Part of a small language model's weights.
Size: 2 heads of 64, 3.23M parameters.
Architecture: LayerNorm before each block, no position embeddings, biases, tied embeddings, ALiBi.
Training: 160M tokens, 4896 steps.
Each number is 500 + 25 x the weight over its row's rms, rounded and kept within 0 to 999. Layers, rows and columns count from 0. Numbers have three digits each. The size before them is the row's rms in percent of the matrix's.

# layer 5 MLP up, 512x128, rms 0.175, rows 152-365, columns 0-63
073:511448526512533485493509519495476506511484506494468464483533494523483513508481531478532501533509487486476506522444497511501506533523498507507539503510525535465552484469496442491513526468526482
103:485472474473516501521491492480498486534509498511537482472584488509507535512491508486522498506523510480513529455515480490549511475500498503486483508512516519525497488509508519489515458490501475
078:519530526510501511545487500491520508508495464487462531513452496501521484506519529504513479484550469486510476489523463509544524478511512506482477498453526491458472490516508518528493496495484493
106:484438501520487522471509524458491523473527499506504490456504474509461473511485495497485528493461541480457528494503507482456532531525491514479513490530513470540477530442500499469534522522502454
097:502530519485449527535554482488459511511501533530491494519465504499483490476459510507498472510483470492502480482499494571528489498485479505476483498478504449482542528484491489468522479518482532
114:530496521496517527500506473526450499462456477536491544492516544488519498508555498499541527510508507511508479481508456500477515499506436485485492520509525528487494494485531474488417493510512558
099:465519505465465443508460510532521454477459491543520546549535493509484520498499508502483463494488544442495499455509474481484528531469486463485495488485500493469538496473468501508468444488560480
100:477512512514473478537475502488490458467479516492587473440519544538502487516548477474510503491485499489494524488515514492473538490516466479522505497495537504477516494546510500531489505547524487
098:476494525486455520532499540503489505489483504491469497504552561490519493530483497509439499510469472496478467497553474471505469509500516534529488518524528450527518510485491515518545505498478460
121:528569523480464468513429512547513454483475482466482496529497497481486508533510485559492480505492505526479509525514497523484489487484493478513530490545503506496498498525519543541478525497497505
101:537486490511467474526478484505438455488496486534471524512503468495487494481538519513483535461493493482447479492450504513500559503475513484503492514517490499508498523469550525438465500471496505
097:500513498504504496529475548508508499483505533567514482543493482487483526485467539490492509499484507492484494510499512491551497485524487462465459509497476521473475547450496543549499468506459542
107:517471461505454525516479507531490483490473514483470524476492487508545474509486478515504470514505496455539491498492502510513487481490482507489541483449497496518458468478492532484497464449494529
107:522545495484495492484482524501537501482516508489463513475507501457482453508514471488534474515526508487503537489502522530506527472492506534519501509494471472506475488484565514507516522502467453
096:542511542507475504453479530487512501476484493463509475490511504523537479532512477521483481469488479448492494511493501503438525476523463469491485581541549491483499488525506504507494494487515471
106:492492471498540499484490494492504517521500478489418530488495425533473561492490512503531460517487508448551511536488486539545476511499489484487493501519495498495530534481499516513509512512487485
094:487520438471502497506524540490551491505465532488495532475511494479468527476483507500521517473508539480487504519489502466484471483478533550513534525486473502504456495501504496535520437472505489
102:487478497536502505450487516504493460500487539544507478509497490464471545465483506535495520494544513472452493516477476517490520485486475538502534497508478442508515527479488492486498548457495479
103:503518477468549515517484508500456512502512516474468502502498469480473511469512521492519510501477461524481503528506483478542489473497522542537496476514513562475459512499472489536535508498488523
090:481507507513497505499476500480513461513483509475458456535497508539496476531504482489462509505515466447513480511497484535506479501608509517505558513495502488477473491471494530491519510487527513
089:539485486481546519488526518509531531530515508519495448508526514490501546502496473529486451486516518471492459533505541459506500480499496446494517471472536520481540504521504549487462504488484499
122:494445454537515501513512481514454504538530488490519509478497448497467473457490481488505505496478500497501497495495481531535503485536495492536540523496515474541465468480480476482484470537493459
100:450505510476477512458531511506484501486510483469499484493516486509496467491538511490496496518538454507498522469556513516454530508494521512500545532501482460498531529507475494500528472531529518
108:487475498467495503535486462489519528533492486495476495482476510530498512482523505522516521496542501574497494533461489496514519501490505465497537480512460530488515512495513491519518482516498512
108:517497479487527488499522469517521521488498488539523501493525538528457484502484539460497481508481534506494471452495446487496530511491529478504481498499499512510517521523445486518535503505478484
109:520525484453500471431527478523497525496468467496497493472529514464555504509485459511509448493518508501479494474517524508473502520477466520474511497481509492524508493538495532519504468453460464
100:522494495531496498517481500514495505547512501486513510563507529479535513479472496482458490502486500494483490505517509525471502556522476487466503502458536498501501537527519524461539508504525514
087:486516492511538515531451480484508524480487518480518479497508526496487529479480486510506525482488468520508504490509507486491502521552479474497461512455507508492535487502546537488451493521513488
105:516496496460507461458496545474479460507510492525469477486515515508487480481519482513492492511508527533501550490538537508507517461506507535510487509481500502505513512537513430490511474471463514
104:494500502501521540491494453514518513534453507480461455462532473466484492432517524522502523521480482494493512531509467513454514525500503526512473491521513477538532503532491532541537476480509475
113:512541500506482513537504475543517519492482526465499481518537477551510514527478496510467520512420504525516473487508473543498488459503500498507520489506476503446493534493494506561480510485535528
098:519470496520528458517516506483530477527458463554517513462507509474480538515505519490508461494487474460440505512502573499488514515550513517522479546539509527487518502529495505505498518461544516
096:526476469509460471487491483494473490474470512498525484471493489487487530548463489478465552518453538476495457514487472496456564510429503532476494522514539453498497534445556526508525516485508494
106:511532470519486560507443514490475471514510523489469474501514464577521507506502491524485526464475480497520496477519463490474481484503484557498548517455490499521509522507488530488494509522518480
092:500501507501486492516499514519492492511498516508483525493492519503512492519452518475544524493531501485475498418515520471478486489545510533482474459499462498499473521506514519540466506463522501
082:496480519523531522483500482505462518557495507491489480503543451478513467527478450502522519492550481513537503499511497465510534501510501483452488516506525485513518490504512510476493513478516497
091:507510492511508540501509512512485494492476515543512510519524505470493544499480491484492487489530474524445509516489517518504516458530522499527437497521489488481468471513447504516530505490474486
099:543501520515529483514474551492508509524474499470448484501514472530481530494537535499428512516514514531481482448496518473490501488467486520477522492525444508485488552514529482519536497493483508
110:559509510452526526553457484502548462490508501523532502499429487475472490485485502481543498495495519469554522500479548495521467482504509537526486529476504538488491495493515505496474529512484470
101:505522500515532496522518520509483482526527476480487485498523512505502499502513479500514526485490501535432505483478460476526485475532499473523472509506491494447502484559468481490526498500462504
093:510482500492490514497480543544456460504551525517474471519461494436501506483505493496512527473512480496463493512517499501484502436501508472442523471532502460483482497489539533516479458543525498
098:544507509488530543504473465526469460472501484490467513456508515526497497495549506500508537523499509471506476492482532505438540495498509485498484516492558484480463525488501462523497508480491547
101:455476507511512533533488497510539489468569501479477518482529510472489531496524500481500484478489501507482490494490458511512521491540452496478541498441514467491479496488526461484500531476538504
108:474531471492507486514534479525493552510540472520448495515506481500500565518505497475485540486521504523483472499437498476503556474446447510524487503522461476499498544519524505505501492468535496
103:485482500491522516553509506497493447526512503490515499525534538489501522489487521504536529516521545497487485510538479453502540505491483524462492508520491532491547523465489513471513478478500456
082:498503528521500452544523478467465430448500480510494558541492511473518531503467504536505490527478490524489535508497504522477492515473544518508489510505503490478494467513445506507543477487496510
105:530461514510522492500490466509470449479513518521498525505493501509468501468522489488514498501497465469494482502499496507491483523506505505513473521516490524485493522482496478520505479527492477
087:513542506485507460485439487513499466451482522497521517510491503439515488548486520508492512503500479523503503484514472510502528494484493477520495537528543481483450496472452520516484485518436526
109:488512520458499456480524506507501495532464480470460438496526470493513516463522506491479490452446488481494485525530489501531522506517487471501512495550485526515518572495512483482512516510467522
092:473523514480500488510507519441487485503506515508503510476532487499521491504527462487506521491497522494523481453498520551495499422489458539519508515482566515498514555485526477510472475514533520
102:487494527454514519468480519481528502515483444491499526504476484478472531466525484477522515536477539471482493518506511489529500486495518497507526503500518483519500567528490548497555494508442519
089:465510497500532514520440536491493484507560490527509548507497562459521532477522471485515454512479468503502498505523559485492525516476536478486490484504443475483495497488545520512500526521485443
104:483515516509519516499448463506519492495525486528510506513488414479497516482462503502494581499524486525504470521510488475508502517511485478540499534516487493473481508484504504501517509520509475
098:511481531465544543514482506486543493478444525520513462484475490556496513468505535465518501545486474470524511492497493549499513452513509554510456473498475489521491547470539525503476483462480501
106:521450506498495495453538472531496497490520509492486494500538508483545459527523523472527469496477454479501495450539485575518507456524478533490472483489511506541474496475511495530503485520514508
089:504526517510505483493518543509510507428538522499556480501499503497516501422522512557453500474528509471509497500540446509491532516500487514504508492506525485466495469518517477507512501495483501
085:533535515494524495514535484506473514548584493523490504480525496505502491519514530569516485494466511486512486554497471495468469476518456511494500474493503491454464541503444515494502517491513510
090:526517522508481537476443480490514491477457531487518500491494490560526540513478518520482487527502471476505541523513481505491478516507515523541480477489494505519503488496498509480490510477491516
102:506511501534474554526503491527502528502492542479494471543491486517455524494509518539466456532494492502449508498529472541487524515511504507460504470524509480507491485508485460475547519502504498
093:469478493505511500507478520565499499519448506500504462531477494487482481462519460501505524497465468467512462465495527544519461480463449493495497511506486532514534505511482486534472496527515467
108:481488486481496502532488558508493498471455465527519528503451517515531519537520478500494467530507473480506451532514512495514477483503509471474483499491478511505521556446475542507514462444479520
109:527571463492488499486484506502495466487482507476503464528532505519539507472476489524510511481481525521497452508494472484464508536524520458498494466519521511502522504485524498501467455512492483
111:483502493453522488468529472468533481460541479486473512459482494516487495485462506493528545543505498523523461492493458505484546490478503511514526498507475470523493490502517492529533456473483506
107:521541495535544507516477463532511481521490521518487478515481498504491509494494490492490498497473488496510525544511438483485512511452541465482509468479532464501529474414496517506495505485508478
110:506467489516516506510549513500483442524480487480505497444506548505527465489498452492516487538481524520488543466452499508523498493464496495532529478530531499533519527507472533495535501476454519
103:483542461518530481526483496520468482522505520499510543534456506542478511503486507464478511482477497500506505534533444520496485525502531498509534465501510484469499490481531544481505472497497476
085:540509480517499523529519466498438506468510505522535500514476511548544501516468502526471511520459501492481435516473495514522500488536525485527543526509480519460490479489449470533512471464509506
076:490478500482527510528515474526496475508445515463507482487490487507520480544486500478513499547554491537514465518498509474490497532530458507487534470437520492490481477488469494472499506440477529
097:473508507476491532506518491509479455464500473484468460497485511510468500505506502512458496571538551502499527502509535499496470539464465530532536495511505496508482521529472462502517547503487462
092:476512496481513498521538475496496495523497524523495516509535522519470458474518521502514526533502498516434463502451466505548472556530499512482510454484525466465499468452502521494516490508507512
104:484523517466497525561433534487476528479479521484464481477490482456452528463478524514524545495436502487486509524504512468544502476510469489499477467484488521504493516525525499491543492553481484
099:520536498538473485462478528540486488531522496495441521515517474473527528509493510506513455516473555503469430506482488518475492537476497562491478515523496483481452482463518491498474503488502533
119:494479511522533480467486493479510466517511448539500499481486504462477521506507466491467529523479480504503523518490477498467533494493472476535484516494499543483486504512579489548485494540501498
102:520517511432510494531472553531525518501493518470487528477505489496478497516484494520499487446522491501497487532471481523498504476516503533477522541447513495500507514502535571518516505486529481
110:492491504483481488510493484504506466487500534515547502532513461487484438463478520543564503505457509485470505541476483542497534476528463524473473473536488478493506540506498508513478549527446482
109:505519497487487501499535477513497487474503484559483506480492485482537515497494524503537488552467506495510510457500439565489496492500498485466468498509517511512497483466473501488500512489483501
118:502472522483524489546505534503507501467484458525493559496543465488490529472443522511506520463464410525492501522543493463477497463520514517516510486485551491480503509501506511497486477476501488
104:474505499440502539518531498482471476479502502459541487523522510487525479500492521496508467473527514515559486494534524481513532485542437485486470500483465490531508486522496535437496530486476538
105:548535506492486556495508492569492479490544469458520479517525476502499537464499527503468491538512474486463466463532486504498517525481493454509514506521489484495516498495482479498554532479497519
096:487523526479502516486470497487550513527509483487480551506561515458490532520505455467487504538449492488493505510455486484515520466484541524482520494468554486501500508518524533504544526461537534
082:487542481561488533518507504506482480491504511513470535502513489487519493479508489515522505497506565523535498488523499538512493513446464500473538457493504504524541475509468506527498472411505498
121:493495496463453500482527538500523523498492484500540516480509525458516567506493502495520511510469507519474493467500470514484494452535486507498557490491495485521498525462536538541508469499519505
095:497489519500516470504485486511491509442524451466504514511512521449471473478489507448501548488502487501504510500502495489481484547507511493516496466534499531455488498508491529528494518543506516
094:501465550494488541518455482482480507553499467474521454513531451482509488482502504474523513506469492515508510493508521535520495460494462502500484436505509497477468465537532512493484509506528514
107:497447518550482491468488530494497502504467524484462453505486523505477513518534479498515507470487466505525483482476468523536500513466475436466523465485514535517516519501527497482519477459506503
099:471538489524552507481502534522466494543530539520561525515466483472496481536495500497530457483441534474497492489501490498551553519540491488446503520481516475486494494524448527487513496502512479
086:513524566485465500512496508492458460474516499516487531518459513458520472565509482508482493511538457501521510511469505489452515510503528476504492518501486496454509494526442543556518492519488539
091:524514462569506496529507487550458502503511497458511479495501502527518517545473471522473503490515507503485495500494485466505544520469463480513499504434549445511517547508514496459491483451446520
094:472507489515504486512460451525483472514439499575481504463452557505488521489467489515535474498508503488534501500482536504480506502568499534519497454460503493472527496498531522486545484492495486
087:495447491520506514485490456512496510560489532479498499525482488510512527445500500506509494490493517445497514541508476491547504552514514475479526519473447534503527484511480471483501465475516480
088:498522516487508517517485509481531497440472486509473477503487513534476513477524525520508497473507479526467477533476497463501469513521445501497494482546501502475521475502528524495514481532526456
098:498577511499513501535442494528442468545503487540485485490482508439500503470473499494501573497500477496487469491475502485504505515542494494496516522455512465511505501550451516494521493516492495
134:465447495500495496522537571467497480463505515471503497451515511500557455474507526492475495500474522463444502519508537531495540489511450504500532538512477518495528493501505466470497531496503465
089:514471476536479521524490538472517487481476475501479480454495503475484456499490476521488520486497474528492509477481488477457539496509477499496520510504470436542478502506505488458482494551467450
108:492515459449499526471538471475523500496495506520485483507519493522482506448508480431469516503488431491486488511524544509529497504474491503525503481518473497486528449514485515560511500556536468
113:512504520474533506503467470505460532462485507554479507506498498510501547482478509494465483520521476518528502496476450497551494506424496490479486525522506470527486487480520504503502490481501462
110:519494479525479465500471486516518483549505486468518552514514521488479459529490433458481492546507507460473488513541478455503517484482515499538513488505543517492471461502520517503533490507489494
120:504484519476522504470506504526468530506521474483464488482542491476573501497507489525521521528468492501518508474500453507536541485532495486479530517449467550486536457491524542474517494474487501
106:495507509463456455518458543466494450496480535481531490487524517485493478496493474487503513473494523516510504538454497491469495477532482516498531495453511554502509484496512442510553488480502533
112:458477470545491505543481468462438492505513496487483519517506513463514511512504487481524498500491471485506519445468484498496511481489471487538488550496444460485470499474530498531516479493510529
099:473553513495501530514465548495533513465496500517505484486489497508470470521488487512483503528456534506467528493498486445443534482498501476492486527459489487542535526527577509463474497527484467
094:502506517501516471527563494477472511490484490542455501492562464455506466499476505560545508494488493528505528474517476499534478499460516545484533481458474513500510442491524495529511503480499470
089:550487528478467499540473498490494505535481510543542478504473496514518526495500485475543522508504505511520476502498500502554491491515512497479484515522522527502499488518492545481564493516543505
107:508503459519491541525505512517502470474502519449524507466511497489458481463513498535516554501475490507462517539511469497470493544520500471496505495475544477523481525541485483453492495501493486
113:543476482456491528530500482460529521424501438520522485497505492518474508520499479501503455530489511487489533494488499535490526470493477466538512494538547498512465484492482542500525483474517483
102:467497510536495462494471506482470482523483500496480501494492463522498493448507495547485522468539510497489507527488524476534496512539508472495537545494495501485470479492511521513552454547487488
092:529460524521504540495503457522487548516534518486527512508458512463510472526534497528495479513494474530516472479491496482483523510504502504476480489495506498527533440491458538490448506550484494
091:541501527503528526498518518487515535544522529491518476499545469467555519512475508491530484490516521522453486503508505503514540506492478474498490475486511449457526490452499502489502515490480534
092:512539489528494508533504482521498455519462444525479435505533488489475539463518493498487490515523524497482467519514509485470481493487480539479526490546538437501498537507476499530473465473545497
112:473503507492545513489475472539540514479525511467485526552498505514500518504525539473540488542510471458522484502476512513475482496512520480525500494490499480473467523484503470499485493527513478
102:528498532486520494475490508521548459443550464512513520500468509542493505486510489483449530542495496482496504540530507481491523501499474527461509506518461503469475499492461456505461509513442445
100:477460461490517511457514483472516477472462489502536468506529479497480514513481472552533478480460501475490506501493499470485519513492501515522440528507479474562530485492477488516507490541527476
082:548497522501480502488483478532510526501454498506459445534518476482500557504482514543507501503559530480525484477480484517547495510506513517481527473503510505547504489513517532533523469512494459
084:495502486554441495472544502548508452506480521504501491490545485523502526500529521512461458515499530514530468496489501508480485513510518522511504521493518522546478520504481507475521487504492519
105:463472538487486541487538505493528475531491517465517529430481502517473469469541490454517501502490542504493523528497486541480502463538488454504507499471538508504506510458528493542505479504523550
113:519500518492537506499463534472461489550519445460491515525502500495497571485511523459509476515509478540510522500492555491475541483510494507515512512472494474513465507517489526534473535542487502
115:504460488465508499522496514506552482512525478494506523488496480489488460489503510484504469490451479510491504507564484500530509473503480537499476566494509476471501536468529508523510489498438525
112:490503531491522458546520514509495511471482475527493478457476487503519512512531477528544503513457497494492448519490479453511541482485484516553478517511533567508491560494511492510526435503480523
097:554525465481502539511520504468501494459489459492544495468511512494508492474508512496466544549501511489470540489514469473528539511481538496478556468521519481509537512509518492491489492479478522
112:499570493446529488483505501525480495512525454510491483534486502479470499524509504469519500511479501489503521524501501510509511486465464496493502518539516474478506453517447476530516539474521529
113:465536439493532519477465486516534489503510484501525481503506494502517495493472505523526509581479490494513518500540443532525508494495497501497545468513524472490523529505520491549472469494510488
105:487533517555539522557465484513459496495491529494492525527532502472491488502496517533507527576496476506465495537521458513491495487456497481471480533517509468467465530483479480519489453487508507
106:517456474511511523497500505517483528532511524487519458490577469493476502476499477558504506508518523463488498484511464553470463490513497502529491462490506472529509502529496507516498518494475488
103:543503493497496490499487507466434532520495474478488486531496519523486525460524468473467495478518536536531507473493493483509541482518512468497502508499520502475487483537504517525491503520500499
100:471522480451519514513518455523528456514499497489526499532549512510513521495484506530517507502462462481472529501493483512502527513463495516504482520465501553502529530502503492530522523508468510
105:494524493490494523531451489504442545484483451501541498542500513481505488475467487516503514524465443531467504532538498519502500484516490444510527516505488477498541468467483438521476473479510509
084:579479457506494551503466503495498552523483529557515455493504488498500523485497460512508511477538551501475483472533528501521499520524506499513491477487465488498501490493481529458498475499465449
108:480484480488494445482523526475494515456544548500544524564541493507550499483517494518494506493478493494507476527458465525485475513475534502466519511515483508483489509482504501542533487551523497
098:478515507526441509506489467475521516543497537473481527532539496541471483507492448472499501522511485514515464506491499485496476519542492484526487472508514491497525553495476544519529493454530500
100:491475501460527505477488479527525537506507533493488497481488437497468491453479539467529512527516489442503489532481481507522498497499479478477491493501500487482471519482522493505495491476533474
098:479471524481544516508457520509475511518511517493466487519495457531535478481463493511512482515484515538472522537487518485520503465563497447459488517512515533488524522466501492473510460578488465
121:544517473467518526487450490505471499511506466455503527492516496492543506509465499530522510474481536483508521556493460489496512527498486472467497521455490532505475494487521536537480524534533491
080:508497471485491463511556517457513483525546490544449471523494458478536480447528455506546483471469497499497500505489525480489493495521532564479483503528519479478483507469528446481502507453512510
109:481496480500478464519490535520495487470522499509524498504513453516481461527521525489468478503516468478516478515496497486531525488477507478513502483496504513505510524524470470471473508520485504
108:502486501514510523547477487534506525476524459519505516460553480508505474456503480470521442499559511516513527525513471468485464504553476486568513506479517509492486432509507470464533533498505449
111:521495491520503494512477462491517543481522509509532516511469523521466481476474465481492500518503510477452516488490480517474512507500519483532485492481504486502506526503489478500585487546467526
092:479510537484496482525501556519504495534479486491524500434554521541514527481538484483469489516511470528506494538482487496496537505557505518513512503509502523546497532469513513521555483477495492
086:535476488493512562503506504489474549498498545463526471524496483495487534483489521511520501517524517500452501528512458475555509489496545458464500507469496509520491514474473499476494509497511518
116:538475519480519497499515477479499544493509497479499515527532479536509519518481490528498517496528486445512499535508460514545487500486468514497545470472530492442497504494520520479512511500517476
093:546516508494502570511493459544502526528446510476487502510476460518456491492476454506464553509509512508477459475501483524497513508499500488511514476480540557466517522489510503497562482525475463
079:470431485480474516482520508530437517497491511471505523511506480510473483432497497547526478487541479508507484471471501518543495502498521544534513544507505496507516490511519473521520465497473499
101:505496547529466510537478505466469499503501494508481513542503539502547520493519490483529480537461511490497497533521491524545490480490528457522453492508501487449481513464464498498499491489518475
110:505518525539472515546491508490495496494505472484518486453486557487502451498531498443471493520495520524473508488538516504456489511492469539480494497506481525515493536497513473489529490485530572
080:552483485523498538493522469512509501512456495495477507451493488468508483496482507494504505489550566528516455511521476482524469507529512550463494541482469452500488467541495511508504511468449511
099:505522470474499534487486500501507504534515507496526514487504518458536538509494487494471505505535531448500507521485480500480538482504452507533479517534509453527507523516477512492488471482511456
113:477467528475443537481516508505540489471506454500494517515511480517468481479504499480514476482492554462449504495509474492503498498525463482461502513516493527482470521489485487514483480494484493
100:418520493525447494471494543513559505502492512539496528513505485500505537498497533533484504500490494481507487540522505466528502499473491526517470530479509450504515557451505543483489490494527487
107:488557507477478536475485528504478474501442484496497513468509492492489487473429469499510501532462513477498469489475507508505487483513502507526496511521498483524508501504498513496502475447410519
099:430536480473518495504473502519488509473471509498482441508479495495507503543487536508501472538452484524492477489483483447538485518496462458525483529525516483482494470496514522507508482513486464
113:452499550471462516514506526528474494537491518492517493505507482518513542509488516506456473515483500525471504523505501561505541549479466496499496502497490497483514487498511474491489485494521478
105:518514507471486493469525531468488473528471458500491470534484523512497495523504529488482486509459498497472506513497471541552503496506461494512527540483499494492477477480486488498511518496515515
098:528491472495464462478490446514469497520512545521509437543492485494498497503475524514485561544503471520511516495565522473504521558482537479495502512491455510526519508560483490481519490509531530
094:512513525482519516485491457509492452477551516520512472490565504508506453518515501480487490473463505429496484519512467523506495482536524463516519470503510491491525492473498489486550498488531532
094:517498502502495465457500496516478481531502482487499491518510506485507503502554447480485504466490512491505482503453500511497558508473536485476491485481513469547500476483467494471501497503458515
104:497482515487530456481485459475484500509520517507473523473494511489470522532509474542555495525541474465530512457539513484517484500498453521516475516474495507509479507525476519495483489486484496
113:501462466489521500468511527527487524488517509482523455545484504495457516465478524525492457499467530493512498526513474493521534485510471541435492485530496483492515555525478494484531513486456508
099:501457520509490505531497504497498532488504518477523499524493450518480470501465513505521494510495520464487501509520466475476480479526509514531511530505496496449483507503474461537481541469524479
116:505519549474501487553486498510479489491514510458512524485568490478508532515498481492518490553491520516516485519491513474457513510471489504535525516499507469458530467507566515471506505449495493
111:483531508477478511456513490511493479486425500514528475495528515507543529510516507504507520481547488468502517517522523531501530527501472498518461472522541517462492530508495486504470494471499471
084:480520500526488528491508454518494485548471498491495511475477531479534493512552504513506517472468530456515461470521488490501542464515506481481491495546526464512504484489534491448454514512498484
084:454508446528522481483501504508493476509507492511483465504499464478517578517527516504530528551489482536520465508485505481490520551458459488505534513489499515484490455493494518501502540484443519
095:520534470505539483496458572527537499511525489500504534468490493511491474516475501502513532490532499536528526498491471476527482537504522523489513503495498513507484447526503550497517502545445513
090:496528555477528466495528515484538484507475436505502521497504493439436507469498508524534500500515463482481529542469540493541490483497520534455499531507536529442495519464461505484488520521485526
093:449442520521517455502477512498502424531511501495539504511540481490466498489497483495522486494463493449528477525503483506542521504467534477506496513531519522467515490477479441512531535503476476
090:567502505516548552491496520499460492526496522470548469476566475504532501472500512484497481495525462478497501549486456498522520535461513487513496497485518479478513490496473488520450471500500485
103:460509448465519522527505484534482530468499489524525455509485514523499467523493495504491490530486476498497494491518477504517490540464460500512519534500544482506489501488457545460519494522510496
098:494492522483452466494534544507465477541498476507519487515524461497496498510503535477495502470517495504518541516529511497494538517490539492487525485503542511481497502470510504478519471472528511
092:479516480491519459441483457567510484481488534508522507530475503484501498485463530512530506479529508493518494487483525502518491510527483475554500508498472497446491507514517468497438472487539509
085:519525509464466504522510524506484496518513486514482455525502457514515503491544496471457452526522491487514513482493495529509471481483487524461522477497503525537483499513501550465480458504567490
106:502476506455484497533524451499449504526500522471494471482508519474526479513528510480517526510519510491497521433477469523524513478494488556538474518490523481492532445501518470465534484475545527
111:535439483511495500500484504528473514569521527535479472521500541514464523491511482511488501474517526487464482507520506506465513491526452520482470483547513495509471514500512513481461509541528473
105:455490526495528503498506503464465526503510454480474504470517479488506508476468493505547527475492526466469479498509477489533493484522513475502553503513491586512514475508534510497475519487554482
094:484512484513511493510489481489540482494467498478517491479480486492495467514504520477543518481444517500504525492530487480463513510542432509534506518473500497484493508498482493516486512480514469
105:483469487445474518524492525518492500495489436508463460537487529495546523525544486489488495469525487500484490486516466489472482490496499480545520519460528522497506506463518453496520484502484505
091:493487483479487513469470525470560488516474493555485472476469521565529535497515490484497526491520528456487483514498517492518476505474493516505518458461494486518500497496523509502505488499522482
091:462497515502489511501519518493515531464449514558509519508505497510474494466493477474529464508502468564544481498470523511542520511466521503509491516491509507460492521487511498522486496438514486
087:538487512551515485492477498528510527496498447513514499483495493479474502452521533461523462501531503466522461535530495548490472515492504473519524524502475472509527483519450543511536495505491520
102:492478487475513469543508487566534516507507495506471537539508466528500543489511546469498482505523496511520481518509508533499511509470521540474501472522523482505497483497462479533469473493531473
091:514461509466501492489480517505495538457538534527504489525475468536483503517490492497491487515477494492482452492511474467498499487476479522485474539536477508437457534488513536481452457481564536
102:497557520454481492489546482546509531491486505491510530511480478513489481557527475476471458519502474515489482500535468483508487497499476536483506504497512506469502495464521537545513503501576516
089:497496574502478468495508478542506512495493483519550483538468518523432531487519540508488521492474476485502520506535499495540542496483517515508509476526497534497532473491508519552492523497493481
108:525508470493459461523480532491490438477501492489484489483483541510509549477504505485501473488508498487499510463496497496505516475505508476505485462506495470493485506490525491497507495474510468
091:491478442453518521503503474509528530489470511496520487510499503524497478502493452534468456484502511478481499505483540560480498491480471511531526514515480513472481488508539508464465494476489470
101:503502462515465400503488481513477475493547520515540495495463496492500482493469488457513483525485506455513466496522497507508513519485474437516489549496484519457508481530532505517514513491490485
112:505487547502477512495483504488484487499430500537489489532475480469472458494463552459492507444487493495493505483475522504533501468506524496520495478499535494488516471487497474544493523506500487
106:502516466488531460511488495481475471474516509492489531482439487474474515491468503504480524450511516532466488465473503541509546536523480462547480503534503511501514528535530487511494514497495506
089:533470509493485518471465480491526496472514524484487538477495476499494477505469547517524486537533479511489537479482497526486498496463499446514494499477493490495482547519513503492532510516469481
114:461486521523510488514491454473504473493508532516455451467535511487460474474530523529513494491485511510496517459442520495533526541484484510529522526478453478512507495506512502471528507489484510
079:506525555476529450507484530437506523513466493514515472523456490519475488505491493474508488489507522499490490506501504545507516509515492536491531489490504513491498470482508467575501483474527516
110:513514492461436511542455501497507482512529538548490472500521505509472460501519492495519512524511489479486489441488505498499481486501482521500498473523518496502554494487547530533485492486559536
087:512514516536504545535502510503499497520486509547528510480498519468513518500521531519512523480472500514499498532482484521553496499512518502507510515487503549464489470478476519449516475487472484
096:507533470554471502469483507503490528458520489467526520525507487535488533492550555472503485502491505456446525508499564492527489487517518473525485527456493443467490481521509462473498525530504492
103:524507488474495493481490488539517491525498479522476512531520495466501507530474537516493463493516520559490498473472462496464529532507470502504468537505456502507499527506512523502523490497476499
093:473510516477455479523497472465528446500512521507519434486519486516474543461500552434514473496521508521496469481438453509519496458525447525517516496453481491526517497485521525498531538465499495
080:516504521518473485536484520510519499521523471529503528497465519486490531514497491480487486470511542491507519539501468481549487468505524514479520524496476479461514502519471573496532518536485495
097:470501520488528517538526506500517481500471472470447489464542504462491527492490523514498473489469483459501521512519478549494491458471492479524533546505460455520522546518472482495470497496468535
127:454482530466487489530487562518513478470492509530516474480518512448525511491443489501538478503499464484499461505500504483527498495473495508498498519522487537527520510503487478490506485501470478
108:452525517479487548526519507508481507492509481518507493478493516539514503514523501470535492535479530543495502503536501509497482485557466513535485502512512478491479563484523473481524459452497495
106:505525526502532529502503517483494487464511487499476497498504511494504494476547495444521542522500473482499481513483501482492508511486518471535493462542469487515544472485485487518559495526478498
104:466520507520483489455484505564473490488499463492481468491508502470496478499508512495494485498475512517452495478532526524479551496536520479517538524498474476517519557507482480514497535496484485
101:478517474499495508521470480484478527491534486472489524476491474482507550471489517504520496555514507498515481482475474510463522534488481513503504496480450472505546487477474491509514523504464550
088:516452513492526505512444510508462523545504474470533482508478502501442496465493510528502483504512518465498480491524495514523480494483509463480503511543530480453491521491479483507452532444531472
104:534458474475543524505512492495479534491510505517476530445459505513471501491479467484521506527529499513476519484480492491451518504467517547515532521509477504553506471503472511487460514467534520
073:513516466442516511469473499527502507526497549512464542502510472500497487492527470530459457518479523508509479466513486526507524518485539539471513487545490521479513501441469504484480494480530468
107:477494489490477500506516509521483488477502494461516483526524496478492506507503507468494486526483485500532539473477472519535477438500489563511442519483522492500470494475461497520464535517492477
110:516498487472498513467527506487500497458497469498499466518535499512484489533489484448506517484514519507539482490540490492497535434492526516485511527455459515513482463546529452487457517490522508
088:526501491500492507547509484516500472478486524498516474468471500487459501501503513508535499534495447525519508496496523520493484499488481551474507532473543521496485474496528468525539451439487476
103:499520500464504513483532486518547480468514497543469520490519507487473523456462506519524505503497467528510482521501496504484520526458520492517522516495527491467493480439500516480526478485477508
092:539524478492526470517474516524447452495496473495484488522457512470532497542492537510520542480470486497522490508486475488457498529471484495515511472501475493493500494530508474489492482552400515
103:536478521520482554527498562448508525556449499526499460523514475525491507450509531531456503517489507447522455523500471506525503506490532479444474483530475458482483503492506484454533507509513476
095:516497456512502507525500523464509540483495498516496511484469504536483538528462482484464504557491487468502504492499511479483548501483542436469500515525480541492464517493493537482432481485534486
088:459479530474509474524468484488519529517494518474504512497537460457431457463477504499516507485517517517498513530494505480551509531515502498523540530478502556452476498536490500520468470532537507
112:505484512474521490530507552546500518489447492537467475482537459497524494508489501473518485482446532479501481473537508493500516461502496516463511496518484498523487503499467466481509477513522502
100:465468481488502455499477491490511517532470534538472521503511511465513512503510495483501459485475537501464475505521514530477497528512524481512504435499530485503544516462511539494506535503537489